Weights of a small GPT-style language model, trained from scratch on English Wikipedia.
Architecture: RMSNorm before each block, rotary positions, no biases in attention or MLP, untied embeddings, normalized queries and keys, some layers without attention, local attention windows, shifted keys, gated attention, an embedding shortcut, skips across layers, capped logits.
Each number is 200 + 30 x the weight over its row's rms, rounded and kept within 0 to 999. Layers, rows and columns count from 0. The size before them is the row's rms in percent of the matrix's.

# layer 6 MLP up, 768x192, rms 0.328, rows 700-718, columns 0-191
094,164,168,145,183,219,180,182,217,183,211,193,195,235,194,205,196,192,242,186,265,190,159,199,217,135,144,236,162,210,225,182,201,193,227,261,167,188,209,162,179,257,208,108,222,183,212,203,261,234,191,213,178,219,175,200,177,166,261,146,205,200,186,214,191,206,132,178,230,231,203,218,177,185,193,207,212,184,199,161,226,167,256,225,237,182,264,211,194,187,177,199,155,176,211,200,230,208,239,171,183,191,227,176,193,200,217,150,180,184,214,290,222,187,186,252,185,220,219,203,215,163,156,195,205,204,164,172,233,224,222,207,198,171,185,174,178,157,234,170,228,184,238,193,190,211,185,186,149,236,208,174,125,195,162,163,207,207,202,228,185,214,230,273,160,175,185,193,176,288,184,170,212,187,167,196,219,189,177,209,211,196,199,184,249,211,172,177,182,149,171,196,150
104,178,217,219,198,193,177,193,251,207,205,178,203,230,167,222,234,234,206,212,223,210,180,122,204,199,194,143,228,190,206,198,178,156,186,198,162,213,215,209,207,214,190,207,216,154,232,209,187,168,204,230,217,257,177,213,239,164,219,144,257,171,200,163,263,156,173,189,173,137,174,225,188,241,211,233,212,191,190,183,182,173,218,226,207,170,210,238,154,177,199,198,222,224,209,176,181,249,214,232,220,200,188,176,185,201,233,217,172,144,213,174,253,238,212,209,178,200,227,123,256,163,213,223,236,220,230,134,152,235,222,209,200,217,220,188,201,137,220,111,197,231,155,200,220,205,220,226,232,201,183,242,207,155,247,242,185,231,200,172,194,220,179,215,205,221,180,174,207,204,235,202,151,174,194,171,207,162,165,128,207,177,160,222,141,196,179,201,262,187,260,230,166
100,182,251,168,220,236,183,206,284,233,220,212,167,272,236,213,191,176,174,171,245,195,196,187,149,205,146,171,208,188,212,217,206,252,177,195,247,165,211,164,185,203,208,194,197,200,181,164,170,214,159,193,265,223,237,208,242,188,178,242,204,199,168,255,165,189,215,207,204,171,218,204,216,154,267,231,149,193,201,168,212,193,184,151,188,181,235,214,217,201,200,219,200,223,231,173,210,235,206,229,139,212,194,218,185,215,219,210,210,205,248,250,212,224,218,207,175,177,190,164,259,186,237,225,134,206,272,256,242,128,216,255,240,217,200,189,161,261,210,174,177,249,218,212,245,196,168,172,188,198,226,207,203,201,234,220,181,202,189,178,220,206,163,214,231,199,204,195,247,250,158,215,205,246,182,179,230,193,146,196,170,201,215,181,228,213,194,191,164,186,225,124,208
099,204,172,182,201,223,191,186,194,185,183,185,174,187,193,216,172,164,226,244,194,230,169,263,188,223,223,188,189,201,231,191,178,182,218,223,233,245,208,227,216,281,239,144,201,255,203,170,222,194,147,212,181,157,194,176,209,214,136,184,240,206,190,210,156,248,204,218,228,198,112,211,198,200,235,225,191,123,189,224,197,277,119,217,174,128,206,214,167,133,201,231,200,223,205,226,135,192,207,203,208,255,245,239,188,191,158,216,168,201,171,235,229,225,174,200,206,219,172,197,264,182,195,151,206,146,204,192,280,193,179,201,188,183,214,205,166,183,192,239,198,171,184,204,178,140,204,201,208,210,191,236,181,204,229,150,221,220,224,204,204,186,206,194,206,179,179,192,204,185,164,213,218,199,191,245,189,197,213,248,247,238,188,208,207,184,233,264,224,230,182,162,172
100,214,146,192,233,165,144,171,135,188,154,157,184,176,246,176,151,184,181,197,213,210,168,226,194,189,181,235,163,196,205,233,242,218,180,165,189,191,219,241,216,204,253,166,197,228,225,165,202,249,198,217,160,239,255,144,191,178,196,222,204,179,224,228,187,223,132,217,193,197,213,177,187,203,235,205,172,187,213,210,125,201,257,263,191,214,211,192,202,188,182,184,222,199,209,153,232,201,229,193,201,149,228,157,181,191,177,173,134,229,224,169,243,171,200,229,270,207,225,150,150,150,197,199,222,164,207,155,189,241,221,167,210,218,198,245,198,160,199,196,249,189,184,183,192,215,232,177,230,188,136,238,193,198,235,201,199,194,162,181,184,202,223,189,211,179,172,198,213,138,153,218,147,165,156,243,187,211,187,214,182,164,233,182,131,150,204,192,214,188,163,218,160
098,181,245,175,224,212,206,248,163,219,190,186,226,218,153,197,185,188,248,217,190,176,153,143,185,172,254,197,173,164,162,248,226,142,217,158,156,171,227,213,178,235,228,181,216,191,200,223,270,220,210,219,192,230,215,233,203,172,216,215,197,271,126,225,185,142,257,213,143,205,169,244,178,203,145,184,180,191,244,192,217,245,219,144,192,227,152,174,225,168,200,223,220,196,159,229,213,282,211,253,212,239,215,210,233,180,198,237,176,210,218,131,206,142,168,194,177,201,200,172,206,177,179,127,230,173,193,209,182,254,201,202,224,194,187,247,167,182,171,214,177,212,226,200,192,217,219,214,178,221,190,194,218,165,230,252,197,205,168,191,182,192,165,150,236,198,200,198,199,162,220,213,178,191,218,188,237,175,243,166,209,198,209,204,208,197,192,198,188,148,217,251,155
099,166,214,184,212,209,183,203,259,208,179,152,205,267,260,213,176,182,200,176,181,202,232,191,217,176,186,177,207,160,230,215,186,229,210,216,222,184,150,234,172,193,175,189,202,164,211,186,233,202,179,218,156,178,182,149,235,146,173,204,173,217,195,257,222,217,208,244,158,196,158,264,195,186,173,164,242,246,201,187,219,204,168,212,268,255,183,216,235,194,199,192,172,267,166,176,202,218,241,256,175,202,215,201,188,242,169,194,201,228,194,203,239,213,232,185,192,225,233,146,193,208,160,190,141,222,161,204,155,223,188,211,191,185,208,203,203,217,170,225,185,169,206,227,204,155,166,228,193,168,215,207,200,213,194,151,154,111,159,167,225,179,186,222,178,173,158,200,210,240,245,169,168,227,191,227,250,222,211,237,184,202,204,239,180,172,200,250,237,250,108,162,218
103,193,161,217,195,225,207,151,178,171,223,220,170,183,165,182,207,143,249,182,152,216,229,167,188,206,248,211,193,153,241,196,191,208,215,238,240,171,186,268,208,163,237,206,154,197,135,188,188,188,142,223,223,215,197,196,182,197,244,178,141,190,178,198,260,128,194,198,179,212,198,167,192,204,199,168,185,206,183,199,172,181,229,134,229,255,209,243,189,127,227,170,180,159,177,201,181,182,207,213,189,218,217,206,194,226,175,156,198,229,203,225,234,181,245,227,276,181,154,108,175,208,255,218,188,217,201,211,196,206,227,174,190,178,185,204,169,231,229,230,241,179,186,209,216,204,176,218,261,196,235,166,184,214,242,163,226,190,212,201,201,244,183,229,198,250,190,223,151,183,202,219,168,237,167,192,188,200,203,136,199,199,222,192,154,165,201,207,180,206,148,221,131
086,230,182,171,188,207,218,223,142,240,219,191,185,166,202,179,177,174,230,187,183,219,155,252,234,221,149,203,258,205,244,171,249,193,154,240,213,183,234,221,214,240,230,198,205,171,211,172,246,132,187,214,218,181,215,208,224,167,168,160,205,221,219,213,220,204,182,177,239,203,230,238,222,159,190,176,222,125,199,216,243,189,182,121,213,212,196,257,213,231,166,207,173,235,192,191,238,233,179,235,247,227,130,204,229,263,204,173,161,242,151,156,225,183,228,192,159,180,169,239,183,232,227,208,217,223,194,190,161,226,198,192,186,231,161,237,238,184,169,201,204,194,194,206,191,210,240,179,201,259,231,173,210,127,166,224,195,236,172,178,196,198,155,205,225,196,138,176,240,217,210,201,229,195,218,188,188,161,133,263,224,237,173,198,196,161,187,173,194,211,214,211,182
098,180,202,238,233,184,235,196,211,165,131,185,204,230,156,170,153,186,165,218,246,184,212,176,175,172,195,179,198,209,176,238,210,173,169,165,153,269,195,187,213,218,193,176,155,175,195,189,246,213,166,164,180,137,217,187,226,194,208,204,191,187,241,208,174,211,163,219,172,212,148,251,204,255,257,210,216,187,196,176,234,165,250,180,198,169,150,221,169,197,153,196,198,272,291,148,202,265,248,263,216,179,198,159,191,174,220,193,176,160,199,210,204,168,197,179,214,252,176,218,219,219,222,243,228,181,242,231,191,200,242,193,177,250,211,191,211,189,180,231,279,198,166,202,216,227,193,208,199,225,171,219,224,153,157,159,186,193,167,182,252,163,209,191,153,225,181,205,223,157,197,200,232,202,239,176,224,203,209,164,213,213,220,154,203,220,205,210,189,174,187,175,252
100,187,214,214,185,194,265,205,202,221,182,184,186,217,155,191,207,182,264,214,222,188,196,190,248,178,196,201,216,184,149,211,212,204,184,195,152,224,199,234,190,199,199,191,225,243,178,214,226,183,189,240,230,231,222,245,171,165,145,170,204,239,179,205,226,232,200,201,213,233,220,252,162,207,215,186,272,182,177,207,186,213,201,216,217,151,154,235,208,191,164,204,157,170,138,232,173,247,243,233,198,149,240,227,161,148,153,214,193,199,165,208,219,198,208,179,260,204,229,194,185,232,202,213,204,180,190,236,215,222,172,178,155,153,156,182,187,173,188,191,196,196,158,274,177,187,216,204,179,154,218,123,161,208,177,219,127,184,177,200,196,232,228,232,205,200,233,205,222,165,236,190,250,196,227,251,222,187,159,196,214,239,169,164,142,237,236,237,240,132,180,249,245
107,229,158,241,244,168,230,251,198,227,235,232,220,234,171,208,197,215,184,183,221,185,194,198,182,173,176,211,193,158,215,201,205,163,172,229,215,242,212,223,190,147,222,155,239,203,170,199,201,111,187,226,156,191,133,219,259,195,205,187,149,257,248,246,206,213,182,267,236,209,166,230,219,185,199,203,207,187,178,170,184,162,180,251,176,184,154,192,132,166,221,209,175,189,187,157,207,241,241,213,206,179,233,192,195,218,242,213,132,199,162,161,193,226,180,240,170,192,213,201,233,231,225,181,205,227,223,169,197,175,217,261,214,174,210,220,204,185,173,185,185,162,193,169,208,233,212,170,168,235,197,163,167,150,129,199,199,202,270,221,172,203,226,226,198,187,210,225,169,157,155,227,240,234,213,189,182,189,177,237,125,190,182,171,200,189,232,193,185,186,170,140,198
108,187,191,193,217,190,224,167,155,173,228,234,182,191,183,168,213,226,162,171,192,217,150,158,155,211,194,182,224,213,251,181,209,197,220,184,159,171,199,180,217,243,218,136,184,210,149,160,194,185,214,210,224,219,184,132,219,142,194,189,192,240,212,180,221,192,234,142,211,177,193,207,180,187,229,224,169,197,251,223,231,188,198,184,165,170,204,180,130,215,154,226,185,244,198,241,223,197,230,205,223,184,200,171,236,211,186,172,192,158,177,155,182,158,201,214,244,214,214,197,220,215,234,211,209,257,154,214,208,160,184,178,146,248,205,198,237,182,165,230,217,193,177,204,222,242,260,239,186,167,192,144,142,261,173,163,215,167,202,122,199,240,230,174,162,194,214,184,158,177,170,219,202,230,176,167,162,206,165,152,164,230,243,169,148,204,249,228,229,168,253,183,200
103,200,193,205,182,210,189,179,167,228,214,163,252,189,205,195,211,252,253,160,190,179,178,180,152,214,234,205,212,194,209,197,204,202,182,183,232,216,213,226,190,196,177,221,223,177,212,204,213,201,200,166,155,226,173,202,203,153,239,218,284,150,221,269,164,213,203,274,209,241,241,166,176,202,179,197,242,177,179,176,206,183,257,233,222,227,199,191,194,154,184,255,195,191,209,184,272,248,204,217,209,208,192,190,205,178,176,222,123,209,216,196,213,239,206,200,199,165,184,230,270,143,210,224,145,164,248,193,178,223,199,217,183,231,207,198,220,223,227,192,205,147,184,229,225,184,270,234,249,225,132,172,242,154,133,185,189,215,215,181,177,186,219,187,219,157,179,195,219,128,228,237,194,159,158,160,226,258,168,197,201,181,217,233,199,182,225,184,219,228,208,244,192
104,184,168,225,214,207,280,222,231,196,209,206,241,206,181,215,192,189,214,221,215,258,216,217,206,177,202,149,130,140,190,208,188,250,177,175,232,203,205,188,196,151,201,224,239,233,211,220,208,228,220,218,145,166,215,213,199,179,171,208,209,176,222,221,142,204,185,224,191,176,200,225,140,202,188,187,202,230,181,224,260,180,215,213,218,206,223,223,258,189,244,227,207,194,208,173,161,227,205,204,161,178,161,133,208,209,177,156,158,147,214,178,183,178,154,232,204,174,145,223,178,209,127,253,250,202,236,194,274,182,235,195,159,234,271,254,200,171,199,243,173,118,163,182,172,178,205,175,166,152,197,216,217,178,173,181,170,213,198,191,197,203,217,182,187,181,200,222,213,155,213,277,204,158,211,190,155,177,199,194,246,185,218,154,187,217,240,219,197,204,211,206,177
103,196,239,181,247,203,162,172,172,137,201,203,259,232,252,149,174,204,183,214,159,213,189,174,175,258,207,235,237,130,215,220,234,189,175,205,253,152,194,215,181,179,214,166,209,196,220,185,196,175,157,241,239,182,185,242,231,238,173,161,200,224,158,222,131,205,181,246,206,208,237,187,181,214,201,183,197,239,200,185,195,159,225,200,204,212,206,192,224,148,228,226,241,185,187,260,194,227,218,187,261,249,193,253,237,172,176,239,200,206,205,216,155,219,197,186,192,168,191,146,234,174,215,235,234,179,231,227,189,272,229,197,157,196,219,168,189,219,174,238,204,169,230,223,254,227,154,213,180,157,213,254,162,185,140,226,199,160,187,180,154,185,224,231,133,237,192,205,169,193,230,228,222,211,219,196,194,181,257,202,239,253,186,192,216,203,210,195,193,235,190,178,190
097,226,184,206,219,170,193,189,181,205,190,231,179,233,178,199,182,172,283,197,248,235,162,229,206,172,177,187,194,181,157,180,230,184,260,225,245,178,244,204,149,184,223,212,167,185,220,190,219,239,214,235,150,195,205,142,189,158,189,161,180,220,198,230,191,166,195,197,199,167,207,221,202,187,169,184,211,209,176,167,170,182,228,198,159,223,232,190,205,183,205,272,192,231,214,170,239,224,221,228,211,180,143,132,165,196,167,230,213,200,226,187,199,168,220,217,206,190,258,197,130,225,206,233,149,200,208,167,162,225,132,187,129,199,174,191,174,177,163,179,191,233,195,248,142,233,252,156,174,202,140,142,214,188,160,179,184,213,149,161,171,274,200,247,203,222,178,192,182,209,209,189,172,226,209,235,231,186,237,189,253,220,204,199,179,168,194,185,203,195,178,137,170
095,188,209,198,250,195,187,219,223,159,173,223,271,205,238,187,230,188,196,165,207,247,207,216,169,182,173,170,230,208,165,206,195,178,222,226,225,223,245,176,196,195,135,242,144,179,234,270,201,180,195,169,227,173,179,189,183,173,205,207,176,222,236,198,194,170,191,212,239,197,209,288,224,179,183,237,189,256,202,190,125,208,233,216,216,147,187,232,206,224,248,159,230,191,234,224,200,250,166,184,230,225,168,215,208,181,203,210,192,224,204,193,229,190,215,253,176,261,199,203,222,189,152,166,226,167,168,215,168,161,233,238,157,214,281,234,221,221,194,203,239,217,165,175,224,178,188,206,228,225,204,181,210,192,175,156,199,163,229,247,234,192,210,180,182,233,162,159,203,208,182,188,174,204,136,148,231,201,200,172,107,172,163,223,190,201,239,212,166,150,178,204,189
093,179,208,233,147,179,185,172,173,157,177,202,208,192,175,224,287,184,204,167,212,220,196,185,260,149,231,199,157,184,263,176,225,198,210,227,156,184,194,194,194,153,200,182,183,213,177,181,243,206,159,243,216,169,175,223,169,191,234,263,191,166,182,202,197,160,233,244,198,163,224,208,197,194,178,169,205,201,226,219,157,219,206,194,180,186,205,209,209,147,209,201,264,158,211,222,172,214,217,171,192,194,264,261,258,179,193,233,168,171,194,210,144,226,257,202,259,216,204,198,178,194,234,229,219,196,199,233,149,135,220,171,187,206,216,234,217,257,180,209,184,200,202,219,156,185,207,206,127,198,178,243,222,187,233,178,237,201,198,208,201,198,226,181,262,209,249,212,190,154,231,201,177,212,198,223,154,147,170,261,207,245,224,154,184,207,186,218,130,212,239,168,209
# layer 6 MLP down (transposed), 768x192, rms 0.494, rows 700-717, columns 0-191
100,196,178,163,215,171,220,166,235,226,245,166,172,176,236,225,216,148,248,197,192,206,208,242,193,204,186,182,183,139,174,210,204,200,187,226,195,182,237,242,264,165,159,222,193,182,218,191,203,170,199,271,176,187,206,193,232,242,244,200,202,210,151,208,215,186,228,292,212,191,217,190,245,192,206,156,159,180,280,165,187,181,167,188,240,197,184,200,203,181,160,240,228,187,209,233,234,230,198,182,197,248,173,158,156,242,172,221,221,187,207,138,162,177,239,188,232,211,162,192,203,199,247,219,161,164,213,194,170,155,193,221,170,199,290,221,184,185,197,165,176,213,195,249,199,220,146,210,137,196,210,201,197,204,144,232,191,242,190,211,202,162,196,212,160,221,251,145,195,247,171,200,205,203,138,214,228,202,215,170,254,249,208,174,228,223,217,184,187,216,220,218,200
105,202,207,243,274,217,230,168,187,212,171,197,198,220,171,139,210,170,215,204,158,243,212,151,228,172,196,241,207,193,139,156,193,179,190,217,215,200,231,216,197,240,252,163,178,202,195,201,206,195,193,217,196,225,218,245,184,235,198,222,233,196,181,260,213,194,221,179,239,210,199,187,153,232,186,189,207,178,217,222,155,227,179,197,230,174,252,181,150,220,149,225,199,253,191,182,173,242,209,166,207,190,226,133,198,219,180,238,228,281,215,184,196,171,225,184,217,155,209,231,199,274,161,176,205,197,139,157,194,195,200,185,200,182,229,186,169,202,179,204,204,204,149,158,176,232,155,185,155,192,185,179,151,261,210,257,173,181,217,175,193,167,196,211,236,206,185,176,163,201,232,221,149,224,134,184,140,201,217,205,212,159,226,287,222,205,258,226,176,218,188,187,212
099,197,184,193,221,228,182,268,231,210,231,228,222,161,208,189,146,158,240,212,200,211,224,228,159,211,165,232,210,233,166,198,213,228,216,202,241,183,192,155,250,204,236,169,234,180,195,163,192,185,173,176,237,234,201,148,222,227,208,225,211,178,204,238,193,204,206,242,218,218,217,185,203,147,237,174,177,212,217,235,281,177,171,233,168,199,177,155,254,257,214,185,194,180,209,234,192,178,188,138,227,216,191,196,205,181,193,226,200,163,147,162,188,251,271,248,198,205,241,253,188,181,213,218,211,234,205,165,187,173,211,240,203,177,241,174,167,250,163,146,268,220,144,205,260,207,213,152,187,227,197,229,156,212,220,253,217,188,186,220,216,187,183,252,185,202,245,248,224,214,211,212,212,220,211,192,211,198,187,202,242,162,214,158,155,211,235,192,217,224,157,136,174
101,210,186,147,152,220,183,159,160,178,194,215,218,175,164,212,212,218,214,240,207,202,164,170,214,245,168,245,194,216,195,185,164,181,161,227,184,242,212,179,170,250,222,207,208,192,230,208,184,157,203,194,224,223,182,210,185,195,240,192,206,164,195,252,166,248,199,266,219,215,187,193,241,201,225,225,152,223,197,281,250,166,217,164,204,202,203,197,171,256,168,173,253,179,185,157,149,228,227,191,219,219,254,179,203,244,197,206,243,174,231,192,171,216,156,153,182,228,192,168,179,241,180,167,196,245,253,152,205,245,208,161,240,144,249,241,182,193,188,265,239,227,174,235,245,175,216,159,228,194,208,248,167,185,167,233,203,171,226,188,148,193,194,202,203,174,206,188,242,193,168,229,201,185,181,205,182,227,240,207,120,170,247,183,232,189,188,192,173,199,173,155,191
099,149,264,225,203,195,207,221,184,218,163,197,222,277,174,176,198,181,202,223,226,192,223,234,220,188,174,169,194,153,199,216,216,200,202,231,165,208,179,248,203,202,195,178,233,275,220,219,168,216,211,220,204,158,239,255,219,222,180,173,165,245,221,208,148,216,190,195,200,229,221,167,184,196,258,197,217,281,155,200,219,115,188,239,188,196,180,256,178,259,135,187,185,205,195,207,187,230,269,171,221,214,192,277,165,133,205,213,183,184,207,213,242,202,213,183,206,175,162,207,202,151,155,189,142,180,204,194,216,248,204,207,189,207,257,150,269,205,180,253,178,160,171,218,194,174,243,233,249,223,181,213,198,211,258,187,180,220,204,203,188,197,204,233,234,175,210,188,203,194,181,217,191,214,188,221,180,243,222,227,166,202,188,195,161,211,211,211,169,185,188,138,184
093,189,218,238,183,221,189,244,193,203,219,169,204,181,248,181,169,148,246,147,190,151,217,227,192,150,225,175,227,207,174,272,187,181,211,184,257,233,206,193,163,226,206,235,205,167,201,157,210,195,229,206,190,211,220,185,235,176,205,224,217,288,213,261,251,155,239,238,204,238,206,224,198,204,216,222,224,164,194,177,220,192,193,224,243,215,209,156,214,171,205,206,262,264,185,230,254,199,203,202,259,200,174,158,204,185,143,213,188,220,190,220,262,119,233,190,223,220,168,187,232,217,203,193,240,169,208,204,188,169,212,192,206,205,190,182,206,166,197,157,158,217,153,168,200,197,186,217,176,222,128,209,197,229,253,188,176,204,172,208,189,168,238,174,200,238,182,215,260,200,214,189,165,171,217,180,210,203,231,197,181,217,240,164,214,180,167,142,143,248,215,248,163
099,172,231,158,212,239,242,196,210,227,202,229,122,234,206,191,208,199,234,195,178,232,181,203,151,182,177,192,216,189,138,186,156,204,183,210,223,257,195,198,174,218,256,172,180,179,235,196,222,261,156,192,217,182,190,260,201,196,227,241,208,201,151,271,199,189,218,205,267,168,240,214,226,176,172,174,210,243,244,213,191,223,176,207,190,198,226,205,208,190,205,225,251,221,202,259,158,266,152,185,173,198,164,162,201,198,187,208,160,174,199,139,215,189,187,172,194,233,159,229,175,218,174,207,198,203,219,238,136,166,194,179,207,156,146,178,221,167,150,260,193,172,147,177,205,236,235,238,179,166,220,213,161,187,189,216,200,192,193,167,248,252,221,216,253,194,202,170,227,202,170,231,200,216,185,215,198,204,198,218,217,208,195,246,117,164,226,217,171,202,162,221,160
103,215,174,223,181,175,194,220,194,187,234,184,247,253,230,225,126,233,121,189,198,234,230,185,168,196,256,182,245,214,163,204,161,221,200,226,231,156,174,182,240,175,133,197,152,222,218,212,247,212,212,204,164,212,200,211,251,139,197,148,191,260,215,220,224,203,195,226,246,225,238,210,205,186,215,212,245,192,135,171,163,149,182,162,229,208,199,190,188,204,158,194,189,226,175,187,177,149,207,195,251,202,196,208,186,238,169,152,250,177,251,217,181,243,171,247,204,201,179,222,215,147,203,219,215,155,264,221,150,224,202,181,189,146,202,224,208,189,205,172,181,161,228,190,198,159,201,199,240,146,195,173,187,193,230,155,188,222,192,259,158,180,151,228,225,237,209,190,195,174,210,242,183,207,235,220,183,190,191,197,183,149,149,179,202,182,162,175,162,224,191,196,203
092,171,229,225,248,202,205,219,179,273,210,218,177,255,246,221,180,134,181,211,191,233,172,159,152,216,209,191,192,214,205,223,149,202,162,245,212,171,223,215,189,210,170,247,226,187,174,227,212,206,229,222,193,224,239,207,216,240,265,204,201,204,182,149,170,233,220,212,203,183,186,208,189,291,201,202,180,153,222,220,144,214,207,206,254,235,157,147,224,215,183,207,210,204,207,164,223,207,158,195,208,211,191,192,200,227,146,226,200,172,186,182,170,204,267,241,222,238,177,243,177,199,280,212,159,208,238,206,201,221,211,182,264,219,222,189,284,227,167,226,189,187,199,196,251,170,155,194,206,203,189,114,219,215,196,223,188,166,214,202,211,184,162,210,202,205,156,190,213,195,209,183,193,223,199,209,204,166,143,195,198,223,190,166,233,100,175,203,203,157,219,218,206
102,204,235,223,190,170,235,208,190,229,220,262,235,178,230,193,213,165,217,206,243,261,255,254,107,202,178,188,193,159,192,222,176,183,172,203,196,218,213,233,200,205,247,287,197,254,190,187,183,252,149,198,206,188,163,202,127,217,185,152,177,190,210,224,244,156,186,173,221,219,190,262,184,202,186,176,221,218,186,221,213,182,151,180,134,208,201,212,187,237,237,209,228,229,205,193,232,205,230,216,180,258,214,184,162,209,230,254,206,183,177,216,203,227,198,212,169,257,171,216,167,170,179,163,212,225,217,212,249,228,203,185,204,214,214,206,244,197,199,209,190,226,242,152,206,227,213,207,202,167,217,229,206,196,220,170,205,145,214,189,192,215,243,173,232,191,192,149,161,209,155,198,180,168,215,203,186,171,189,215,257,247,206,192,190,192,156,278,157,237,214,250,253
102,167,230,132,193,193,156,175,149,193,189,200,240,205,171,168,287,202,179,199,155,207,212,195,204,229,149,227,153,206,208,140,154,189,216,179,272,236,199,172,187,199,187,210,194,235,183,215,127,249,212,185,230,215,225,165,180,185,256,193,200,172,179,249,227,210,106,230,230,195,168,179,163,219,185,232,202,182,224,184,179,209,198,176,225,226,195,201,226,216,157,225,190,178,210,210,222,213,212,151,196,200,213,147,230,187,184,185,217,242,202,212,175,188,191,159,201,246,224,232,188,228,199,245,227,263,243,204,253,150,235,190,119,269,197,161,190,197,266,219,214,189,177,200,219,191,201,196,215,182,217,146,199,206,189,231,164,177,212,180,174,232,220,218,157,240,191,246,214,200,193,221,174,204,177,179,193,224,205,182,178,187,178,222,146,186,222,218,257,147,183,229,191
097,191,176,275,214,158,261,172,195,202,168,190,200,255,260,211,216,223,218,237,242,200,179,248,179,176,244,190,203,181,192,206,207,203,210,173,228,147,217,287,187,180,186,169,215,186,126,219,213,222,182,275,174,223,152,194,210,201,227,190,179,184,169,211,202,162,233,188,186,204,257,187,229,205,215,191,170,197,194,255,220,174,168,226,185,228,149,242,146,240,149,270,166,195,201,185,176,184,179,166,164,196,194,147,178,213,207,213,212,170,231,212,217,165,202,195,161,204,185,212,194,202,186,176,206,236,216,111,180,209,169,235,216,185,191,216,222,256,187,219,199,195,153,195,173,272,157,205,191,212,193,191,197,242,219,265,215,165,227,254,198,167,164,201,201,233,195,154,223,215,177,184,233,198,187,232,238,227,154,204,227,206,192,223,235,202,158,209,182,203,137,197,201
108,241,189,166,246,195,219,179,151,183,216,224,193,209,141,159,219,170,208,195,154,176,235,178,153,183,219,168,225,199,281,199,211,205,230,202,195,226,177,202,171,203,261,174,166,226,223,164,185,179,247,173,191,221,201,175,161,200,190,219,244,216,186,172,227,223,170,197,173,209,186,216,188,133,166,231,235,147,201,253,161,253,198,204,288,218,230,161,174,234,192,227,196,196,190,143,181,229,158,190,152,186,206,183,227,246,193,196,184,183,197,179,222,222,235,237,187,220,235,220,209,214,120,223,190,195,160,160,215,242,205,163,225,201,151,178,156,203,176,211,205,212,208,182,203,160,212,254,234,185,197,229,215,217,162,193,212,143,213,164,205,155,224,231,208,184,182,204,207,240,231,215,187,193,223,197,163,168,171,197,206,173,243,226,180,248,176,247,276,178,178,276,189
101,190,194,209,201,213,183,227,236,175,171,244,161,207,218,163,190,230,202,204,200,224,235,131,193,224,221,185,244,190,199,169,136,167,188,181,229,235,148,186,163,225,213,161,201,194,207,247,214,206,267,209,239,232,230,246,148,160,157,250,218,201,264,230,223,153,269,210,232,146,188,235,180,226,160,216,189,153,209,250,194,168,218,234,165,230,207,210,199,205,222,165,166,211,176,215,217,195,208,154,214,190,138,187,221,220,165,190,207,207,171,199,191,197,234,230,228,155,209,206,198,212,211,227,156,208,198,162,240,173,211,178,197,264,230,246,249,209,177,203,255,228,186,172,249,254,162,249,164,192,233,218,257,214,220,231,196,222,163,228,186,164,227,176,202,196,173,222,207,205,180,232,173,174,163,181,189,224,241,229,204,201,223,238,228,178,230,255,236,225,203,260,199
106,200,221,248,213,187,230,195,203,196,148,221,180,201,197,195,219,183,165,201,184,226,159,156,240,197,194,173,185,232,220,218,170,203,148,250,186,200,214,200,205,198,199,135,179,223,203,216,189,220,237,230,217,219,173,163,238,231,244,193,219,252,226,168,210,197,216,209,126,199,248,219,223,252,225,192,184,155,205,192,257,190,175,180,217,156,248,159,128,189,208,158,220,192,155,188,224,187,209,173,198,219,213,230,199,191,153,189,204,216,242,196,199,177,164,225,157,209,242,190,216,234,255,231,234,193,198,216,188,213,196,205,192,204,162,208,114,227,148,202,186,212,303,228,160,171,201,167,199,214,230,240,193,156,194,218,218,158,195,206,188,176,155,176,218,207,223,223,254,232,182,223,149,152,215,193,205,286,163,219,237,171,210,162,194,238,225,192,175,179,190,161,137
100,244,171,131,202,176,192,181,189,220,200,176,171,212,189,161,186,248,191,227,184,250,259,203,277,178,173,211,163,133,179,248,174,212,248,206,194,195,223,181,147,223,220,185,155,229,185,211,223,224,178,192,209,188,183,168,189,155,143,233,218,216,220,281,248,285,227,199,199,229,223,234,197,150,181,224,202,230,238,226,202,215,252,195,198,190,162,211,196,237,238,259,194,196,196,195,140,185,176,217,184,235,168,203,172,209,225,182,199,220,181,263,203,145,227,173,220,191,253,188,175,212,206,163,189,216,196,200,182,233,189,142,204,182,220,213,225,186,207,185,221,195,191,209,174,202,198,230,232,203,192,193,197,203,234,153,244,225,194,212,285,190,221,208,252,171,214,168,167,257,150,192,210,211,177,174,144,202,181,205,141,174,223,224,194,216,231,194,194,211,196,261,228
096,167,217,226,218,204,251,184,221,174,158,193,194,213,228,155,188,202,240,205,207,182,201,233,170,190,191,194,244,201,214,161,217,201,240,199,223,254,208,231,222,191,221,224,198,195,181,235,174,205,189,233,184,203,233,265,178,306,197,200,206,184,213,195,173,217,183,213,187,221,272,213,235,185,244,207,217,216,220,162,207,186,126,233,161,169,224,221,206,238,249,191,189,170,211,159,176,192,189,192,192,180,180,239,183,192,147,233,215,183,232,177,243,174,202,192,218,144,215,255,164,258,216,186,132,186,170,212,181,208,172,263,190,187,223,258,245,118,193,126,175,222,210,189,205,137,208,148,161,221,205,202,191,231,202,246,170,188,203,194,224,226,201,180,274,170,183,194,179,230,211,191,222,223,159,216,207,145,217,207,208,165,167,187,251,210,140,197,184,196,212,172,217
090,198,175,196,140,199,119,201,187,268,219,225,187,216,207,212,168,189,253,235,174,194,187,264,172,268,207,186,222,158,214,173,214,160,242,205,181,194,151,230,171,213,206,197,196,184,186,184,238,192,217,187,231,192,206,232,161,217,286,247,265,168,235,192,188,204,199,206,181,208,209,195,170,195,152,185,191,225,201,163,189,149,211,216,189,244,213,199,208,217,161,178,178,205,223,206,228,226,213,211,202,174,216,190,238,221,197,254,202,172,139,230,220,216,192,187,177,209,165,217,178,200,201,172,144,194,218,161,251,199,165,166,237,191,143,229,201,199,220,207,211,183,195,183,206,239,142,259,200,193,213,176,181,181,229,155,169,230,204,241,186,195,176,243,251,207,205,190,160,179,183,230,178,247,237,243,235,190,169,225,223,202,234,219,204,214,257,215,237,98,227,180,263